Weights of a small transformer language model: LayerNorm before each block.
Each number is 128 + 24 x the weight over the matrix's rms, rounded and kept within 0 to 255. Layers, rows and columns count from 0. Numbers have three digits each.

# up: layer 3 MLP up, 384x96, rms 0.151, rows 274-342, columns 0-95
# down: layer 3 MLP down (transposed), 384x96, rms 0.135, rows 274-342, columns 0-95
up274:112126141116143142165138130140172105121124092104142149150109103131123145146115101124134178116114126160118139141125137117103138143143143123167118085108131104146148124121128108113133109149153110120112145142113067127112121126145141156126096149141145144135147121102142092119110162123145090119
down274:118145114121158106151117142134170119104137106133143133178107127130131103163132080106117104142114131136103158158124140103118129149105144154160162115136110140129148115095126106115128123135163130120143123154121110150137121104146161181099098153125119146114116099098129104126120153103128107113
up275:154131224090155103089123150150178139055142093144131165114155113103116154075159098124112117169083080165157113135126158157121104109141101105074143136121130097152135136125157127081157127071097151156107126141132143135124125162154090175165116125157165156125143100158114164094162130105105133139
down275:154090158175126098159114148135130128095126109182126120119119119118173068131130109158169127150148126071102082124136166180151045144110079144126087156088121158053136179141170092097152110154167111146183186095098153111122134109091161170082073146150192155128117097095187137104100091110123134137
up276:140107103124108147142138164148130118111145191142173110141111157137184104096134080130107057182075121142107122159180110099129135136142111111110156124107138128137095073172161104110157137161159147078117147131157124092169109129140120121106162156118146105090114173156122084113190107158133150122
down276:084119129093102128158159156078125112102146131112176138117129145149105126145135148119111122088118141168144098159128088112130157113125166157175133115170152126182144100149087145197083131099094092073098137100117121131091109140140108100119147169123122115150176120107074115153101131184119144155
up277:182133158087128096141067124175119122169150093097148118146150120113171114099124071073044085151128150111147101174162115204112077142080125199125117133130107138139135176112096201151094122141145164102080194110153112180094144123112119113088149182173140122148137136167037127112131168165146127075
down277:149093129167094111130166212129174135134106131173149164058087152100109095150097108135135140143099092147061116164084165107120119160042153179083105132149096113129125134108090173146100164112167140184136097064125138139149132113100134149130168104121112147120136144113158126147119122182109093135
up278:133113113096160106139141073138166113064171137125103107135156113108128170128113115118160143136113148122151151131135085082109111140195139127142132125085093166129151106117144115114125085164167108143147138125127117123119176144136185103140140168194123123100062112146090077122106162114134111150
down278:086099122117137083145125106126120155134158119081104113127129124130117162105130112093080125157134136122170146115138115079101090084147137159161161146064137176123126137107130109179145154170187122184120124160139115098099157170121149127131090125197110151140094103122173070129117163133094135114
up279:102120100200116162104151120160146099154168168151135152129116167108125132112141162097101180128083078138115080124079133092166125135145157105139162171124139130117164130121106098178082145129122148100103123164121116071141135088181138142122108082171140120102111099092139156139115132111051138127
down279:136155135138135119133104078136121168108108112174121144136118123139155162145105132119119124118139113143105121103132135081154131144126132117124103109134127122131150100105160165110157137188137127148156114135149094089130136081145129114149176114162067156096084076141197114130116117104120097143
up280:127215146128160129110135122110136126161184088180151098150141141104097167165112113126142134122173138129143133120102133141140120114096104138105140131104118115036173145120128090091137177154088105119121153128152132146142149186139139132087115149194150178128084088173083112122123120108101119082
down280:171127096151171155188093175125099136178164139131107146161085122108103112119136204129146117105119133096119123139169164099156118118104087166139112114099108112076145155137139140090136123164121095139174157113159084108092112174098100118129150136145102116119107141190084086142158094082132106121
up281:105160161127136136165116106089143121148134172137126109106144163079190097145095168098069116105158142108136118106119099149109099168086171146110137135181134104141114134091067102130085111112111200122203137148118085146116113125112157145125089133106139157146120148129083128055167086141090140146
down281:105103156125155201112129090125151128145135144132093090089144133152109126169091194116134127166155119128123130112086104140143051153089093143088082097163143152171141099114124117155147123131099181139146168099137159085104113156181113129164129124117147102103116136101093187153163100132131056160
up282:145144126166161101133119133078109122109157128110135115106123150074160109133127127162137104143148135134121098117131107095137099106143152133159151147133144106132117106144121116144136128154148114106128121146108127127119164148157107173154125132128136114102152159127114134152164118131103095149
down282:154134088120143133120109122117133086153142105148124122155136139131111102106157115146118062114141100147150178103096129086173126143139076148116132120126152104174110138159142062115117167132137127123147127123153119100131168123111089127161152132138137107094148120124147157122126147141097147150
up283:145126136116130079131126137129121125095131107140107123123101130150129148079152124099124144152125098154168119144146124111099109135122115146111150150099117161135114153182133119114132132128122123135120125146139126113164097109152119167119102139103148144125143133150128139105123143147152104123
down283:125122140141150180156108117140114109136116128135137110132120101134106118148123126126141138101112142114154125150137130138111150132108137115131090149120143142148146146142123124150110133119097118108128140103081143135136135083103152116131119141144118136118139158134108130128134125121139114127
up284:139148126078111138147124128122125134149116115131152111118089115149127151116133126105142144133090110140119137108137131110158130166123099118129167145125122172141134134144123112093142114131107152149062126082134122127138140154115116136135096141119147121123129160108130150115137136131091146097
down284:136126137129120113071105144161120109122123119122148130149137135116116162122136125142094169138123125126121091155157125134112115128125145175101122084148120107130110102141139095145120123137137152144158127144141108153129131187145102110107141122094136122129130138103096144112109149144120157134
up285:132117124148144158111134130135129112125137134144116145109112131114122128121134132121127133132121142118115140138119140125149145128115149125122123142105117126113126101125109118147113116169106143125134124139143116121121110124131148115113139129110124156111119115142140125127105125122100154139
down285:114120097136134151136115111096120112137144141148118122127123136116126155117102136116144115124117146123157157138139115140121132166111123115120121130124128142137147135119135129110129111127094105127111131126121153150105120117147090122144143133120137125103125131119145127154130133125128161130
up286:143140095083082119114115168132137123133144114106116134133118113134115101158123162166151138187141168152135162097132122137144125121146150107126136142093131121115150109123116124121109090097119122107114162141134139102111118092146067127151116103165136155159147166117120152086160099093121151147
down286:100174113124121148099068169110096137106164130137135126131148111131162126129121098127158079124152140080191103111152150075100188114195125130139114140075131134138132134141119142162128159100148123078124131129141150142100105129147112105140132126131137112148142148102123124120139139128122069123
up287:161127156136095154110111099104160134059107107098113105121113116153137127100140132101187128119117116141145152148122135151141125160132108117128131140082141146147166152151126123142127112111115116161116163128114149128098158139146073091098126160161150139158137132142129129121104154123114114141
down287:149147150137124102148114128158129122137139100083152093154115139121119156137103072116132169116198167129148123149111120166147150150133157129140123152107093101120105119110126142115129123138131138135150122117130120141105111137117142121124054098139129137120131125124118138095126120133092156130
up288:121134149140135095100142141118141127118142128150137163133158109109147132100133159131098130123131133123140136151153130122112096100103125132115143154108096112088137144136138142133119128086108154098140133132130140143147137150149131157137130149125134157135149119141094132128090170096112102155
down288:133114122125106107128132133134142122159135096140135101135107151143120119142129121108137095120132084136139117134134133131138133169181117152119115095121127134137109137118125138108146138087144113108137169134129119166137114125125095115129144131137146102156132128113126123103125118171123156107
up289:155101129129129106116138111117116094136108138146145129101126130117107112134128128116131136152133149131123131113165144117103170138151098132121132145127159129139132113137126108145143119139108105133120100131159133116125116132127106131122150121116125148103107114109120125134127110144137147124
down289:121096106112140098126149111126134135128106146135126134133156135143105103142170134161123118141143171104105123141096123163152119123121134121140151149145125126096103096123159149108146120125088109118116123130099130130138167131131163127130129113143129124125154125151133112120119119109119113122
up290:149114117147148099101078133125137084087147103179170120157132128151139142147114082104133150091145158103210126110106131104170119087127151119127181152107135138112130114139106100214071157170147148102152160133118146102131092175112115110076145140121106099127121183137182177107125135163102131130
down290:135201139171055156101076155146150148081149111126135085124144122118132126120105151115154149146119166178139167071135135143157167099163183102110075163123093136161105169139111084156118137126169116122150170138071120122074106116114137110156118142127117124105125140134074142039139114134126171119
up291:120121131119110139132099117120120140174121102153158097128099077129146154140100152142074160098102129167146104133151142123117154115097087118129150148156076149125162109209131138132153107116136164127049146143152091127111128143119090117155130145140117158126127148113119158091133110154070106151
down291:130112131116102133105101131127114155111122157141103131141159137135114112138142162135142147156120113125154131107115156170143116120141154117083101144115156089153133137115151091105135101143106083135224085134133121111153151121099146132124143097082125132136142107088161123153101130099131129161
up292:150118132110160129103084098126132153088111086161109101103121150130132091160056128165120110176091100114091145129176135131114142103123134152115143173142125106140113124114147132127179114130103141148110102122176182131135144097147106156140131161128111100149127176123160115096141145110153166114
down292:130123143090138148172134129139157156154145106126139095120117159156133082143128119125117086132122087096163197084155101176110118167088161140147113102143075196108099142136120144108147114100165129126128137166147144105103089142119135128156119118118135117057124093146103087163129137129128141112
up293:122143101117114144104072115126135121149171167154156156126113127109150138137103145133136121156116158124116149122127134134072092112171115124097124108111138154120149106113149161104092126093158128128113141118149106155114139102131102112107146107113109146136146153167146134139124159086139133108
down293:101096148117119125136093138108134138124154129113188113106130127131158116118129103160129106127161100137131149107148138120107121120138126131128166131107134133100093111141158136134098094135149120113108134108182167145118147136108131099142116180116141168151137139113108092140116108110119110167
up294:124104122145128144112152108097127095103166113130140174131122146134145134150117115130139128124149132136156130154141126112133132121112151121148146139103128121119115116111093115184122125125116142106136124135113137118153134152124134119117131131100121123137090132113113129143126138136138138137
down294:121100115124144145128138122109123119139150126147100117116127120139126131129117116141116124105115120131155118121138140149152126148122109127134112127113142108130152140122145139115145138097112117118143122174127133131112120117142129149152143122124144115131132104124126120127136136122108128134
up295:123155123119150123171127142136142131145120124095142097116122175175124156157085143124155128114126135110145170152134147092144150131107125109150149126117080118125098119135091146101127106128123146156098123161091164115165110134153093146098109127135122152119145103116122127148090168135125133136
down295:143101089163127095128098158148159157111148126141109091118130131149139143093106099108101126118073131147139130109121088168093089152149133124144142116123131084122107129138143109108142135122183110149137132096154160124144132128164127100112132137114110156127140117165171144092143085157134166166
up296:155105134128154133126117101136107140154134140113138124126115124147137124133128140129144139133133140116123111122133129125147090123106118113118099126152111149112141122125121143150134117122133147127122109137110130132113122103130122167134109130117121126139113130127137133101105115132137137139
down296:143147129110117137123112130124130144133128141110130079125132149117109130130142136125153123115119129124136123149093114132131114128132156128123107150115167107141140113104110150100147136143122137136143113149118126143137128122125095115140130124130125120136130128149143107123136120146110130149
up297:187117169145134127131113127159156097097143092136103136124141114111161142080111139139101089135086089132124073135131157140116107101130104141056073128126115123105205131114115152152153080129097087108136224147137134163080147203129149144126096131120175168087132073124123128081183183131113134143
down297:153091103127107113122090183208130096158125114122117113159111153149106091085149135129047112142126119095100145130196125173131106127078146140153144087131121112116193172120171082159099153100150124149093184156195097169181095087065118136092108105213171131137072133112137114121163139131078100145
up298:130196117159115149153122117125106133139145099129115096111140120125108140138170135161171170128152136111104116092110098083171121157103110095119179126095142127089111189105080149125081131087124176145116125105075161184070125102148088189143138125160124116151134169135110132134152145109097160156
down298:174145122142109158104137099132138081160148098167083180175134150135173075113171072121141141101073126175098152094167141127169102141089135139155102110145113120086138132116139174130145079128151117146081138106157137145086167147093093157140116155092107123132110085145152112119107113159146119118
up299:156153130176132112113139132120135154121147105133124148123144141144097116111107160132167137112088131074147131136131097116154159122091167117131114184072188145152143101120132106156134121094117152086113143108101126144167151147099065110162146177132162139109144151090092115124141133114106110130
down299:163141137142109191176156113119127153135121106105144096128126145128146140120081149142143151123117145101078076138103107147115130137112124111096163148126111124093127174114097141119165210178119097141115099083147129135154139123146135107108134105126154146161109103126136117088128097171094160084
up300:125156152140164117142072102185131139086165116124116123144127144125123143180129079104104132129143098107137163150184097108144104139123140124177170175108096149153071104179127128113138128120151131146093123114111158132110118112114117101137149142119142143110109116137092127154102119136162122108
down300:131161127146180116114130118158142159166170124182080116127107098146126101119176109116064139119178099119139153047146101118112129128127147143160096132123081154088148124114134115114136146121125108151151168133112138124098102116125155102149105105152110129095145133140135089115097132143170158108
up301:131117097090148130178173144129142172142090139121114124107151182131120156127139097096135129152100129085120173109126182137083108165125102125124148120106138135141093161150103172114134149163124147118081093109129111135139125141136102127104150129131149146133078131130074113147134097116118110133
down301:121119108139100159131102134130123123139103127139151118135138137173122112132096118091140084139124124155102149106121112147144148138120145151124120127121150126145120112100167123113137139150134105125137139104112142115108121109111144120127137158115133128121133126130129157120158138105143143115
up302:130147123106100130105193146138123151126107137117156176106154116109112114119172129127127139138129150107142118108108129133101116104131173119174120102152128135137200145118112112155182127199122095137123109151083146122139075181105121123112096109134120137111118154155088106122116122132114107116
down302:091129149140137153077169134081115122132155089155120079101136106153115111087115143132118112158129132128126107112164128153136114190151138091113135118160102123116107101118098121153137148109149133139126146152143138112129133189109141126152167149115109140138117128114124119136125108146117137113
up303:105144091155150142136122120140137121152111127140136110124152156127151164162104115071149144112118141138130132138120138115136119129133140136145133125123101105125132112116096112131123112137123134127136142153117131142135139139144136115107150122141131136104105121118096152117092139118121163114
down303:115129129130140142131093118123123124147105148140128118114128135123132132121093124128135124132117128120109157120151109123146119153146157126115125123114140130130167126122127128092147113142118107129123107105153145125140136121132115111133159130119143142080112129116127169131147145126110161119
up304:142132117094161140144096149085150130169167126135152118162164076146081173114139111133120141158089132139137110118103139112139060080102123144137115075170061173098122115155146134166149088117125114126149175170058151122186086048072102160090150081122151180121194120124153155099183130058162083109
down304:103173130162137123087070211158147189112056148107127052085118201130089134080164088154100197142118150121132131109129121091166104110113139151107119094119081167135176154083132112132117127179122141160139091084151118101192121159150214136046159129143153138086106123081158123159120138084107111147
up305:111147083132121134104157129144117158090155118144114135129116096131137136124107068116095129143150132159121138131115145141101106144118143107130130120114151133113115120094159116171145122126134118147110137142166110104096146157154156139134110165139145112120122131110152146097169112128130142134
down305:119100182115129128138112147143111138141125125102136106137138137148077129067141137147128126122117122139137143104142143116118158110151125133117119162149127131127128163105103132110126174142146135117137116124111107145126089158094122141142139097125136146138128126113111103141107134131111117165
up306:162138117167152135107128141154142131105128107117112180124141147134160092144113093116133098109168153147134122144132146134101135139103142107111089125122129126120104119105140156137197134135140146094149151172115118110135131074148102134156108118091145126149117127158126141093121137101119104122
down306:116127146107123129144136129133130093142125178127099102138136125141100108089170173090130130140110135113111157158069133141159099133132104129138149128130114128101140152156121147098135109140103115121112109125154112139133127118114162147104115129161146104154100131145129150166081098148143154155
up307:151128083122122141120115143122081153128142143085149143133131102133155122136116120109120131098140147146132088121130143153141147104128130116124128138157107072081136163111124176127094146165131151139127163122127120134168116118126128131093162116152136118102124106131124151123087110153156105143
down307:139119122118120149134155074145149121145142152100078149104097134136116105133151134120129157091107105139152158118133183120155130162124136109124142146102169154157111134158127119074131147112108121138118085136135151139083134114132105160152091152100125087116125138141146131108137135144118126133
up308:147144106172148114097120115078096085127129165084149120096133127161144155126155156094114144118124154118095087111103136086178120136112136112146085093147115169110128135143107148130139092147119146143135135114102156126126109120118090131155128124146113094132158151132110132126152121102116151148
down308:131127131103105115109101128151119129101150135143141129097094200112164095090164160097114122119136102153083155177110113079120109126074083122142104142124116148102152146150132132077159086155162133159169117152140140186151103156082130112154111135102131092147126121136154139092157110143144131155
up309:127138151134127123138140130148115169100115100096117113144134123084124123111084142106136089171142148121102102187139118158136111118135121153155138150123119147089117105133128101083143092132081151129143166159121111151170095161123123134112158131119129136075119165135152093159109129118121131140
down309:107121150162096151131088105117175077146149156150129139075110140117150148171116144095146122099127130164141117151095129181116099136135076116100124122159155109140117140157127121147115146114113137157130107092134119151119140137116089100143138120161135158148120116085112172121132132130128157099
up310:131172108083169078143114124176157115099102093104134170147119136141121113143136118139085147155127145125090144125144119127132127105087124131128155129153118127124145107127147149118143135107131170117097119145131136123122149138132140137091090145081169120119132165130174121123154107150093187078
down310:167113139110139144104119118104158106168139107097141145125133161104111139118132124081147160104130141102113128118147098122153143156160132150141125134114130146134126103133171116122109157102112154152111113158151116094118140125118104117161150109136103103127126115141112114156110151109123114107
up311:116137100145165130091109135101110196122099135097134086160090143099154135126092144159094138137122144168128125115087145101072153144117130152130157132145135077118139110097125126095162138100147149158145121113123131099122144100117103153135176135175139147098123147166102145133094142150137147143
down311:150106129132098136124130141122125146118118105113089150131062118144149105107183124123095110141155126170125147182085123137057147140131102084110139150125134090159125081115064136093188137105197119159144146104135159127085118178092126139136126118147174158073164105122129151126146106147143142129
up312:122101116116104108140163164111107183122187101162176150187118173121109145122125161131112107104106183116092121137144062125094085155139149133090128160149141082099122101083102132131124143132147176118179148164090125131104138103135118177138151115134096158153094148140074136103122107144168120081
down312:161116152109086120129096104110146178103092135120060131089157160130110173116098128111090111109147133156121114137145146149152122076145159129116114101125105129177134169152116106075132181144108122128169118100105158149101110105194135114159115111159094117136148083138101145166107167129136184157
up313:113135177126071148064143090104114122142118153143145162126181180130131147149101144109103129144128169136144168128135153114115097111119137143158086137113139101125113141083083105134103110099137142110106174139075121151131085178112176111123125102144116081122143154155105156156080165116088106116
down313:153100062139111133106164095152138096128147096150125117112147179111154117088085063109146124120147169119105139142158180078122145161113145130189144129120125110163092083107114117145151117141151082124085174149136103099148121123074131121177137158142111104133152129106136115152143118180154141115
up314:183117141111174171146137084164091050137169140173135099158133127150133089105092121161117170130131120089138081093108128110110106110174133120059200143110126097143165168170121078177178107148115132094134133113044164092150101135134131150066143146150126129155141095168102112143125132143126139133
down314:156107127114142154100125135152135080138081138206173118163115085117132079146170099119176116143138117120142149102148088128121104148173137155091056118087077111151125155157092120191139118102158156140139203153093094159086100168109088127104154166140150127103139143109161134099102088161120119084
up315:124121173107109171149136120078094158108172121116201094141115118113132125121146114184101088092097146135157150123174160121121148174128107137120123136143153118131137117142155156112105085105133150116148153142048124155149171156097107148075157132129146164123099163169060105143100129116159085142
down315:170102134145149108118108130145120098099108118120124173062109178134055126122110128160097180156141126152168124108104137154088158103168181131149101204105133141147128105142111123083114151106093113131143109132122138084134155095145157139155124117163094153168147084130114150135117130113116124103
up316:162078134151162116147135089114096174082125113135146129117218165130161104107142117116139167086123123116166132120176114065117129123149150114135126170128131119136145140102105167152118148121134122117133150137141106155104092069118114156113101160114124110111121118104118137142111154135116144121
down316:146104138146123127081149107156104112149164107139133091135172092142112115066101099158186194113181147102126110154149132137088110133121156165138090130117145155136075182136137113210148131130130113128107080080113127155068145111092115110133135133100153146082105150111160123105129136150131133150
up317:152129114139148129100134152112159132134156118129131125134110124122153150118116089137117164148139151130126086123105160131158142147110137124108131080105117138158105079131118120134130132149108126127120128149131126106125126153137087078119152131137118132137152145118135143136133111132136130121
down317:159115133167143127131127112149127104123158138127152163120103144104134120095116107120094147153125149101146105128138138140159119108113113107136135137144108109139096138177101119152107131112162134133120116152108116150132129145144109148106114112123141120133125165098125117133144117128116110126
up318:095138152120147104123146140156137111143112106119120137139113139100137148143149121115122179104160140098130123134134155140156102153143114130123129156150139104084121115126092151153103076123116118100145118144107135160128126133166125110131142112105135147124102125129121135141124122152140126110
down318:101108159146100106129140119142119114099132097136165139087132163116121113143110143128107099118145146079131108133153105134119146155102170124128104137117113141158110115152149136163132154117148149101128129112139137139112123120138114121129132159106126148094156130126158075135105161159100131131
up319:189107169145135137131137116085143089109140110142132148122114143116160124143126127114083070118060080146066166117150084138087140128072152142155122126133112148099107137163172137083136107062143103138163139136206095178150119135147148134150114114150171125101150160199087141058134179095113140131
down319:144136080167097181117166164140119056184128107126095088077144119106155136081177114125124117167126089121141153130131140153140103196084123138116091171114100121108166107108138108130064114134145138145123159091122125150172123191119123118117149106097150145118128118095177155137126144125142122092
up320:113163135150103096093113116102133079117129114116130082098081201137143163142075119137079147159173138169131160096140087102151075089091148108106172135130136124106155125162110089145128184130163158119140111170120124109117109145141089094164089150146154098184159126107157127117104136124158154135
down320:187127105172137120139115099135086138131121104156107104112126211171122139130097132110083092146111134155097183110138103131123118106078104046124179132161121105108141118120151126167130165151097135128143130128069147099090129137119137130126079088191147127153140121165138163134099140160125172125
up321:146104171156179132066073122151111135121211135136164155161093139147158140109166120140119104110071131112202099142160080092150140143096164134163115172124091145125087120097116060129130160115131135091127183117177161110153154148144089041146095106105095089041177165147111138136165173187153138123
down321:123071093159153142150132145127092105123137093109173076110113082146148143121165149090103093130116132020127167120140150076186101131104119135175107072133072156155113106152098118133082109152164123152118161082142134120163198159090151105180201109102137108100147205134192165112133133150137090134
up322:148171107130185164077150109125121112088113132114144165128125161125127156149122142162105103119115157109140140105152168129132141100129181135139142137160177153135134097121115108140140120148127125106112134131109141105133123106143124103140144111159122120126113126131133089121112125136106115136
down322:134137149123107115138130142130107125141147111145119160097128134134148152146135120142132106120129108127143133139125122111141099152113110119100107123095113132137145146095148120134149139102132110157145119134132126149087119125097126124140117135122141135135149126110124142113114150135120152132
up323:142110134129119118123103135130130125102137144127134121112123119128121124110113126113130102133150124152126128121139104120112099141144120135134148113133132124130111119135136144138145125138115132156124129126149131147137128120116117123124157115121134107113158139138133129132140117118152130124
down323:115129140152134127114131128129137141112133122134156110151125146141128131123128127146135112125137153114123117133133143109125127147130115135158118124122119125124157116124120127125122125134124135118131127134117115132117121128122134102138128131135099129126142117129096121149125133129105120107
up324:102121110114098130118132178119119162127133101156145141080117143113090133112125077162141168133121155168097131143169142116116114169128132136134127093120084157114095089124125133136143118128158086143133113130145130125140103124111103106084165109142143120124170118070160166116191120100167116151
down324:143144175162112119114149051178110135131146124134154110131113118114119138110135119161138116163183140102093136127167128083167122126140118126107125116091085116139137102110072118133112142164148074124167141138120150180121127141132098168125139129120160112099139127090125093158122111134135121143
up325:146146120136141162111072125115130121073166099133091123120107107170159163117115129143143103124145163140128117140126147105102118129106110117110141110158111153100183154114118135120133134105183136122148158133143139130117122147092127137083087155121168150187140123136129121108142149080098112155
down325:156142133117148142138109121144097125121092117136106144152145148133113158138100087118138120115138108120178148116148122110143133119147105114092140142111139115127116130082145095107098183113142115123140134096081158094115109069156147142098151162124144137149131147150130165149101132114131169128
up326:145140148151186109148158125129134161066131124117120104118156148117108110127098125140137092123063205096100149137105125123113123138096114097124157122155173122147176113154131138150094109157120128128135124124136095131115144145136104119132123117155110091113106127176099077149151126143098096153
down326:088125083128165125179106141111127124164122126129114118137071124130121096135106120134149121126114135092139124130158115105140148130124124120111137160138119139164123119163128113159121110132187092153115144105124101119122172115103131143158146102158076142144162123156116153116128149182076087120
up327:208091109125098032149039174120142230043132127142185153112185134104094153112108129142137141151136248138115132162163090214143156097155245107086164155124052065099097106071120186116141116146109174205189105095160089092142132171162145097088221115134113179129115121107079133151158154128126110083
down327:149158152100108079162159104119136160094121124078142145123168215101090240135105168101118090140143173179169204186048083121087165089174197132104078104154074156148140137103177136140086134097092086144137075200163109111040089034188108116112183098126068222156103151100099115176127143170063095127
up328:124109157134164133113125118127107107133148165143164113100147119095132147108101122120141142119124150142173109135119106127111098101125130116107136120121122121134152131131116110148108138098114142121136147108128143107170139139112140114137122108130130110114146120127139134143161124102108120123
down328:110138114135122147125116103105123135135134142114140127118120117129134117145154125117128116127118135124103115161132144125129128125132145124122117107106144123137135135164126126125134137132102120110139139106157121126132138133120158122125124145132146126131118161115179107114110119143101100140
up329:148099128113141151138110114107138129101106111156133105140098114095118145129119132125126130138101131143142087127142088111155116131119126117138086126167124139118160150128122129139114100112101134132138142123148119101117152137115149152123138105132142133155123148125101131145145135126126146145
down329:151116104099112146125150102174117104138107140130108112107150130106086121146135138130132107150116125118118121139099145155142137133152126119099133125100143133102107128132107105137131123129143121102165127131140145147134098134136159141144112149122134106130152127125123125140134168124140126139
up330:110138149152131117083085125121140139117175138108104153134140177090116168158113123120133179120086176138151137123154126108105122101126126121138124111132143111120116092115148143111161109141153120136139151137142136149128163161127141118089168117127134134149110129136090098095103129072129131154
down330:073116154139163087158090094153100147160132144115074126139119125178156160109150146112124150127075117146183139115147089113123091109135134108135148136106127134140122110132127160129152126155142122119109153132139112152102153147123110116115148125122130125150122130098145130115134096119139123105
up331:108131119156135159069158131139117128113157073120140128113139117085144107090115173158143161114163144124139080126144093165098125147111137114137150152131093120101134132115107098164127164132097155125092140147169105136171100127129120156129100124159134122143161121143149098159083094104159129138
down331:116094125121091124134101151123126122157134103117147125102107093112118131109175113089153175089203089141142081125125082154117150130102124110116151134129106123133146122131151129142148144135106131108159149116153130139109125132087176134098116149122134166142179143122117149142139136096148120113
up332:138136137128125147146130141143122106136109113118126130134102115151155147118100110134131118130123132126148129127168145148105126135101146159136121123173115059145105137129123143148102138120131162105112135158131114140134121117101119156129155145143134168110102111120103114102121098096155119113
down332:116127140120110126125091153103154136147115127105129143135126162126136144144111116129151156127107089156137143142162125134118142128107146156117117139154164131170139122150118121129115123107093134089099148149115135123144144125112146101164100110122120146094102129136105109124104127130141144077
up333:097110122125109140169113116124115125132114154138150132126124132095159128151118121091096080153142144091112142111122126160100153116082143127159134128119114159119168103145148133090114128093125131128120156144125157120144138140139127166152111130136134120096124086135099110128142135098077126130
down333:135135130115101160148105097090118132124130118135122133137174129104085102120144115123094106110159142141112104178129140131108144107154122140129135135093144136137145110142109139133099136136124137115124149100156129134138136137139167129142148149122142105147124073096100133106129131137107163143
up334:121176136104140143127157087121118085180142102120145124160121115120092134106155107135102167118123120129127141159125157134116089141128096103113155147127142146105125114130115124116118183155131106135139131086158165155180103144160131127114097120119121165156126135131133097141180169136117119080
down334:134102139065166126089087153175102136130159166110159131104118071131122143106070119118128109137115111129149125140167144155141083107114101137118123101127119093144117109136136153116073137151091136130182120146101106136140104109147104157142174126132153140144159181132133091163144143153134140078
up335:144152110133145116104119113134121133088147075123170160193098127131140159167172128044114165112171139133071108120124126137130136143107103137111111147102143142133117136145089107125162110121141105140128115132120111153140141154109140104144122134114131137101116151126138152122102154132160125092
down335:154125122114112135150110101100108091117149131155139131100119141094171100148116138107129072141132113097137116109136121120158132138101130161163134119148099132125144180168099134147119134111138097112120141138144148166136124097105118135146146154142118126129115105123102081187139132102181129140
up336:113158137124137135105171080122143140103132114082120110121150107144079129115114154145154135135116135112099127101108126136144099177141121122156115141124121138108159159138115115101123098136154128138103111159125166122126104133102144137139110119127144144138100102133114129101139119100120153141
down336:138171107106147161098119121132134097144128135131157095152089170120099113110116123101113116100107145119120106128120131106128177112152162164148119104103120117165118141126136156133129122122134123115121129143113134138130127130099105149108136127119111119159123154141110115130133135145131142152
up337:088136087125094139064138153130112118141156130119126150126109153141174133143111120139098122110135126149123116117140068115155113138101144133157150109134139133118123101118152129160143117111087128091098142157098116167099109142135143162144143155142139122130172150151130135124115134117149124083
down337:164108098162146107142117170147130132069136139134134122143098145142115106154059104121132071111173167109138116126119159141109122119163113142130168136118111091086140135116130169135164102149125123154135126125133112152124130137146115133144091171115136095106126121156170088102141086166103101147
up338:126141143123101159107171122107138134123187101126117145139119102141146151132135116153102142126110124131103128116107088107160095167101138117129123144131175125113121147096128148092117118116141130141102111130159098125105143138153139108136109153115124119096137133119135157120127134110133158135
down338:148133151144144135143126122133136114124114162181094114097105137145124136143169106135134139122151140103122117086167130138125121112138139130129111124101098125143134129152108129138137132159135138125143125113122148147130120107148102132095148152117119121121125134168133115095103085124125086121
up339:130113133121115091162146141154141148129149123111136113083153111147083136094137105093145166122120103159142111106112147146132122104148153097100092146149137120134119099126119117173127100128115167177076149142084122142121090119088107140143143140165179161136126105118112144127143110134128129105
down339:118162109175139146144184128095117119103101104145135101123120126143139161125120150148097126126141171100131132137162109125140127148090143140139129164107132165142118131089110130126099107117140124156116141090095097140175107109116123130123149131098123100077107164139150128135135129100157119134
up340:146134137103174158130139137111119105142128054179114072171170104140160151115097120139178173119118139102124077115157188140139094133124079138093127109141126161112150105132156120142146103138182157127149201105107123086133106161126158133078148097129153148135140131138126153142089113123113103122
down340:104147095137145157166136094135123141168133088124149093109126103089146098128126094086177157165154155123126156110131155132175054081104129100117152105145114143138129116179134137155122090147121172098143139095108116127136130163103164149150136128086112118120150189103173128129097146120126082098
up341:140133155178122110082202103086169057081106097149133153128134114140109112150114181189116152153105162134113135116135105114163100169125135167164100147149134079108116133116079112134114110115098136113128150147136158131140097098120144154148086134088124107111120119122166085128147154125119116136
down341:120175133130138128074137161147082106139129143173137143119056149164118127127098134138148181131131127168143107119105170182170156192132165117149101090124142116125125102085135110106111117151156094131114085084140141087102134085120121179127096141163139112115136136112116130098138150118109076167
up342:111155090078162114142168152106152168139096135133112142188154143137101117090119103144103123137120141084149137120158113139054123150147097151060135124145113123126173128128161138100098110108101120113103105106143117151123106099112143129134133130118136143130105141140124124117152117123169145156
down342:142135135151144099130114129149119141104154150161149169179146145144155116076089159136109104120139132086117106140149126120178138138148107090143143150151110141072112122170139075134127148131153087179114108118146084114127146106069159128127149136122117143097105110148112122125107135162086106117